config.yaml
d_mlp: 320
activation: "swiglu"
optimizer: "adamw"
final_lr_fraction: 0.0
doc_mask: true
Each number is 500 + 50 x the weight over its row's rms, rounded and kept within 0 to 999. Layers, rows and columns count from 0. Numbers have three digits each. The size before them is the row's rms in percent of the matrix's.

# layer 4 MLP gate, 320x128, rms 0.169, rows 154-170, columns 0-127
110:523492465473533459526573533491588524500462416375515577436474501479454463526539557600554588334580478438469551446497442535465467505529532473539466448471475439566503567510425480628588566506418532513438486465453431513466560457515464530487490505459515490587443504524519493500475515534459516459476456595521460433446590427534540476474537468532572479486514553557470558432503479521499417567533
088:517485451465525565497543544537448496518488498446484435487547470475409503511471558453469521464522533549472504590490518531420479508479484414498501513546515458569472501515505505441566568463557531559484570519495528377499498493513522515571386576468443559612549522467521580443561386364592516499496474486520488500510492509475501529527510599546439403545424538556588478622467410498599491562461
106:476561475496471488476438517478517412453546537407572446454636578419496550570491394474504445550449481518496522445455446509490537512505473440459565529587541488470452493463478549538397464529442486475452539430446564462558559420506456477496561490561499503550468500474523506503477558406541566418526573482534499444527531523557400570486509513490440340445562503525423430482482457509570494551480
092:437471462453421442523485464602370481436462481541542559486512524482566542449496476530494446600473458475444510571457535509490485405519615541539450476401571410513477498512439537536540445516575540501443509431522484505541526477522518540543431423382524443497510525588510532504571508546562502589494498517457480419500591423501484471512524373487494597476593475484452486493526492488475499415434
103:406525534497573531392528441415476514499568383532434448568512544458397479443580492533473488464443423463548513513492593509485437561470451486489526475538483520434522499478534552462443428522614463517557526545565479479396550550414469532460518505575473522446436471478485517479466536508531527337475519454510488470484488514510430487536490539540490591522488519519455461415555478656482494480491
100:491524497496445539514526460471462521483556454500478415431551496533453472521450450680505437498404436534520515534527470494495485447505520430451544662521495555517537458544532456526481425552476514489434510517532544547440528412429366571496482498465402525523440591566545513523538537463526576422534417459479533466507533489525414491541545456506449482537510480594448466492412510498543400472478
088:495532506523547551536504532607529539553474445428468490536560553475555508523460540507493498456488516520482433470494610540488464453534535529617585557432526565531521400469536557514494539430612517555469574464562467495540513493466532510502398475404466461563458423537544573522520450450474445459458471509510534499563514482464567475436584374584533552505494495494633542399502569520476545480573
098:479512503545501450440494551506537473535474476482502501465568517494465452524582470496417527461478444531559479521479508507557512443409581461436477481616517423579451469486452554453518529497493538508440527502508497428414530489439465447476453493516517546492518566563478600470599510452571513464406559468378466527474508508523360500475477499519518471477463520416510303608571435535456488513446
088:535514593587596422453432578530493436540533499503553513489515498515509480515511517507488480453456533425444501555452441539456528538511447404495397405508502537560495485514475471404453548478491453489524552565524537551541569588646433472531530442636507475482403525450562516467478496427570542554473476519458542513461498518400518496548535546516507480534425474578520629551435539500538545525505
110:472507561446580498517495563548596472518533576557409518427596633558484461454551472483560489552512487455545431429487542530557499456468557455450507523425440443556515508597600522481459456538537581525496563419561478431555543600493539516539541462527489424500457612458500527509498455536529568520445496422403439448532500531535463476601572519549497471461467527471504460525486489552550490512430
100:457439544491408404446448571494453478527509503474419487504459416531500502560529451476473431531507523569457467474422590520433506561528443425540562483397486476526483494456552456464455495469528537544444449451477515432505534468537437462549435507492391464443497592508501566483609459525563560531481448544474531389584572492472449446485453474513547587508511507511511432603431470521634469483538
106:457480489478515517558425529490408437575488476465501524506494454528449494477521500539533442575548531523509397472554454491569491485552502433582457553474518488403597448430496418499504466530539554470567523557548472490515493593410422495428458505428478634452443613482553521560543451508556559505615491508532425497430387445481451530525574470518554508442517547521439527487473442581532450509533
095:533466452554585555521434509548478580477598486513495493549530411451426509412442536511499534526483456502516543410558412472387558530444532550562436522592423508488570380469463493486577496529494508507503430543486433539498545555463471578519531484405506508545558463539551513500607544545418537467529437489494530570492479525567412417503452504487501554490420457484424424518470501574574461484468
100:473504614532569558547467519471451535464494485559604520405504605367544553548548532509524520407490471511495508556548469546532464496550548456435528611455474502494460484523506555454540516520557495560547538445487539542568440532486485541508435426371447480539410448458487599453548560465489453500546481477447437474525514501545493485450526560578478473498562507447506408499414467457574389486466
077:504559517442517521486507538502614535411558527472468476487534463591479532466514498448522468556521468537540464493459486558516497500544473461546508567533471479481566523578500407483446417582541512495587523565534491431403522493412514551453499576574454525560561616443501521565522478450480618511533421438523497506477507432534401425542446463580577493442480524395514430504543571595566506474447
094:447607589455572471489483550416524606509461524544486516425497534496455440532540434507512385549450529430478450554495543529600469522456510578456492445459491445529613523520593588509506414503456504497547499444437445466498496468479485542570521583486482408497433434516481513401450508466512516416418584484494471359480465502462550559484514441507451513493558538575503464542533451508556486466494
101:376507550541498477461453503635537450526456440501470534427535582471497552469605430550440459493542429533616427468445511497466471523455431428493478623558500491432562502515515564453467430566566471552530489426468466511512457440504483562442565551520423500453510561545520590496498544471474483495522626483570514488482572489417511425538546508571491494467531588483518500555431491464534498500530
# layer 4 MLP up, 320x128, rms 0.155, rows 154-170, columns 0-127
104:485406499457512494454547538504544408459563571453533502536464455603467456546493462496523512510532495468593496524482502453532515501440568502449500500541502486488442563466410457599520496466368547544588514521539519442515474490517417418473414443521527371491478464507451511496563503490521516413544508501528516484461525526434487553610466509530536510505382573430480564501539384541533411370459
091:490523471456555543515520427489480547470396547513483475438575442476520503432452533463499490547540521552412574455567451521492479413507508493489477461521466469509506522503463496525491520450490528520460395494389412473619499552585547485550501512449529443606529406485427535452556487420544506458521578591526493555538472470522498564459453559504545397520430551498573383449540477525530468429630
109:587530367573509476511481554630489447550415512422537476518543500437527501483446517507548558431535518520449510495507432560529485434529573503465464488529480484498515491568394450583519535502458607534411462523561564516512534535490551469433538480501465535448382471544487495555514419585535498538484577554544425565426498559543459520501553466519460556489439518449454484488527573604539405444529
097:462403530525566586457500557542450437577575441579529475527512461489558468544519443438573458413525541550576562525455344483495539429510459494455476401450594536471438436583432470544516440494563432537433540451431493511551473524524510446465545423501542579547538486528478441549457477445433543455534547469460551507518527552544481492444466581461510469415525546549543473502457540515451462448482
104:542448444517505532455485495484495376529539478525527666480464364528489488475449584619459441509465505409615504526415476516557500479452476494430454448460539523569457478438474487445576500459456501492530433661414460488485502442603480495464506460463506431526502531490460491575522509480474514534519504482552445431449538516532637543527530508478509489437530475496475509527515508543486550560559
098:448578557532426540422479483474634505544459456587505378436513401479529509527602452446532483481569519479562506544507565460522522515533469388470521506516571462520493530586525573417503500518553518483512519443505501543466482429501497537484488521587512494490476523459522472426444572474435432580543485569446477510515631571536499483484481546467460491420531513614530376415524502498467560508464
092:535467603554409534499496537501529517506530485541368528455499549540477478451473449567502545635498548564536464545479500407528521462624417514516500521496508576475635515541541489443438417514445473449557482487497503587499460519555476454503573536562495418375523578497536550459469501541481485500514575507563520531485500413504565459516509567505474508493471579523514512561524450464583422609509
093:425562549582504389448522454474454468490483482584496461497562556506505507512541466539443505464491500580569492539533502505411449499497528514434493483519569539431633503550551465523545520580397514509583602452520440617568518511455595569548487458523436564527584514483518509520524523503551465556497483458502401489444493430489495524533554501551518422524595487489443474540420516470530477506351
084:520478415408462568463492454534534614517470548547372495527543546444508558476531474438522491519541452499564460423469517521503479533574621566487608503503584451482469472477531471558514452518532532492539515392424405435540457430516558567438503560436523498563547623533451504490526534468544441470492514482520431467592474559551443471477529469552495440458546512401487459441494485446456479423517
111:489509453568415446593533469538460452574467492471568582496526588495548457395537570587550516476409466594471504492418478525548559526370557506534477507436474575521499521513565537546464548495571434529517447550463643434489494428511510522468532475507488407531473522519521557487489567457476440413498541533498518489408457563507514560515504515492427556518502571548451518538449590551468487424550
104:520471492518516470547546420463474449433625457415478551521444429511563575478583469556399480470385463494537509533478496503468426445542518469520454502445540442492450428618564420497435539413503488515467398505517509431449499405532522511522537586549466509490547554441520555519477410575599548449469513558503499505496539524525493447467467516411545478516526491478504515609374459468498520544500
108:502467492426434513581506536517493529545476451484531531364435484598482499480556539473436436541511535537563483488462557496478559474505554558449438579498590458413591468551492467546545416513587439505524525508567499598449518494432523501481354479467491485452430486503529497438517485473456467473466508553552419465438561483468567408445464526475541559529595432550489477433420442439547483431469
095:513614482508557503476486470415490477539511438520480561461489481590454598514518451527532483502491539468538469534444531551599376489548459465457569499488464551537526467444571485565395533562514480590548504514522465409485498464419460595556519645546471534583463514364473440485558399463587552429471515505454514448523547521417470486452504465484496499518474502535456504494466492582541440507547
104:385442491491483526562505517406455457427518465619512584529482467524465452548568486503546504413548504467376453524478470517508544527443547527508474501534531509509538481487467469486606542448489525572557561461446513578490542460465457546477487524587495528520567578454521473388444414480641550545410511522496499511393461450435407457459545517478467545518484574498493511525533454569497578552438
082:487473408432459532535526441459521514521527499543591471385450571570528537480471486551433530462430554592545451580414536467543514563544514467548495478407504477516428515541493466534545498544581397487627470531413492482490487480513454481490522509452532509435463567546513512446530483419486515487470456476564475496452470523566384435558550540461485445561451496525492395543477560636474565437463
097:410475504536430442485547521500532408407517363488505551453468476417507510565446444438506495478506522500520440476455498552389592538482516550476422461467492570421552535521521546496533484528568552393484515453604531446443499466521498550465487560512555510563511503452522512561552521529478564594485522451433482574627583389465458484562485531567458446471465444419427502492485518477495441526515
101:452452493465486567453488503500579505554602441556448548563546597561540454537509434491522472507500530512507405468509549467440357505534485462466530509592556410496528509503518484552417577460476467447509460521487540470421542609428549568561552564550525546455588542441406539546533428539481528568513444515474453529550494393496417532474455528500573531486542507521537558455479534447492400488444
# layer 4 MLP down (transposed), 320x128, rms 0.154, rows 154-170, columns 0-127
103:490499410527485462511403488495504407467468458563500505521485556464532557482501517557512594496523681441419542533451552554512448545521493535391468560549473521531546507522491436467610456520574467581470445472591423425540467532519526483541504503559518521436477514431562409432490598558528489410516429477457483511505449476474504472489509567499498529443465444447458648516458524452524497514461
095:493468415495463528493561458569460460530440503388463435486487512476459461461443452412467519496559649462424485508493554505511450523481463466521546475508460439631539486569550462393544555548539384508476472465382472431531484494564458525545499505477491523567559529505520473587574434449527593476469428542521460522510484482537465569525400509452502401453457489524555554539468550514516542555424
108:502489458417515517463460526518494462515470557405523416492545531574561474440501424430496430492526497489551527535466454467501498495521582506429540508507492518425406492534537500511458589524555540577529552471488560454516478479489458505602520514457509518538425495522424544485406460455613423475590492392489560491528556626519447504535396418544411418517528515444494556460498463479514561408605
093:499484549440579492401469572442537528566476478530505515551645469489471568552366495514491530544442537523513434472528454416496575438424555463497507474451549506563564541472533419545463498626479518543436506501421481431499374525453509463525512495517607551500476491474516569475400499532464471446515501623470536514515454572485438522440425514477467511606549517516447500530439518516524506483458
099:458451493501518360540462446459594505568504536395429481567504472495467566523434526515561490472486645455538479516526525553497399482510487514502499560462542513475542435487554462526509398553568484430509541479500607491449539533486522540489494470639472517506535397502487572454522495464450486512463497452532423557564519463503463522492472483397506422482570586559645504539475494433545485525518
101:528458506457535530530482544498465445458480466565486584504442507501499554588504565518480470544588274514476553432507516524557500508463434506542534506447447414385506448499498459490563472548514425537448476495515540504532510611564444485491525508470520447553466492460412512586501561442534637439550505376510486555542478415501501519472534498505448451449559484450519532430488492552508426476502
089:439534492516448446595504558467606499439485567463481483499507514501531488427500484411449447570464470482557448500526502467452466568544496577529418420509466596520599461509497493537493490538412534539460502632538490434506452533596547458388473522537521423555504521503507551544514416491473467428576626464547434532544513487555455538530497595587458476543583482577407476452484524486515470504503
100:455555591450461476414501463441488500539491495533577460473553466498525542443457641504518518568525562558591572565445448592477625460482526557444463543535540596576489497475543438495542546439439411423513525511469473581575517513540511466523445534547498518556546502478508428508547454517466534461535554486483509463461582595438533492596605508556456529500462460440434499538588472492552526471507
086:422491499443439578502501443497494488518512515439460499505544520501443482478518544454469472505457492504522485526487547513509523451513530528528545515509491545355579548441555506571416507640558552501462569403461473427447427541409497528472491672453547510509471530470583648439526488470456499584458499535480499366548526550446501492535526515536507522539574484408496556539488527530407521507491
113:482537432381515500600519521566566424565511410586459582558506568472486449395596488475537508562514370512516421477393515570590553460486506462507559562465540535577513533535525522621497522484520511419525468464530522473549462450450537533483448463556541450392454444519509537461490442475511542468483520502471419424461454541501511517497468499450570516573530534586525496500471450548498531510437
102:533501512529480490473446498442554500470483475536554466543612465448540427464460497562495469618514610530451543469487547553518503470521413516472475473500517497663464488418465533555494395441494474530462556552476545595529433530495455489517469629408476508506563526444410304476553508429488405476436452506510484468525562483467545467559499512509487524555502543506542502476487528480560465501478
104:450472472569476493418561480460474496461450461516589506615465481443472418481383468498520506435492579413448574556543507515519510493544411499578490461559478533514456533482519556413497508513424519469510425449584532419458473438567454438541576464469505389518533529564431392496424481503463505573514478521411627495526564517476429513511485552527486443514505515465474503550473530537591586490547
094:495524621498480489484513418564399514492478490480533406466527473529519514475554510468493590504503458421534415455510455496432594491486521511499425502537417444499522480514502456458554491501459564496425465510491550519491398499492520446493507484466564468605572466578605570503603537530492453550572507365566543547500525448548628410497560532595513499526427438507505555507447502425472564509495
100:486417580572508502460484479496510444517501439442510548434487485413541497430580566523504476505452552529539473574511534572468498569472455531413552477421463525470430536487448533460588579550527513472533525499508487554606471642487535496532514583458575594522558470512570481504512492489491469470521545388446520498561633498447476460436527621550525544470457546506513503447527553446390514557531
083:562483456542425537456524596507517507563455534477514504544457473477450394520537541437488514462516355401511490494497387413492526400436474533539497388520489439321516543458470507495487463478491557589529564478533504494583620533463532485417494556521519523410501431560482448553484581457575534454493522531447476508457496452492512522480497502526494472550571501481478573560479497554501449551511
099:481503458532383462430498503570492466555483449476556542512532527473491554515541490402504607506492423565516545489484546535486592505530502541494460439450589546484515523453533450471511504605515581467508552462617489475513459533560503465458470542587548539513521465533579606495571558535468577546518455398458437622537509479526516562540552541557447450444503451349465492541540482510467519550572
102:502508508564547548519485485448500569394503496454527381498453399489583473523491582471510532546460453517569538526488481497506564491531518494575531508447454509387416488414402442588535526529455560538540491478515460570522466405510519480474532450481546572558396447445664359489495494498434487469468385517421489455547475512490427502471511468482517494445498470523452489529443543544496529454499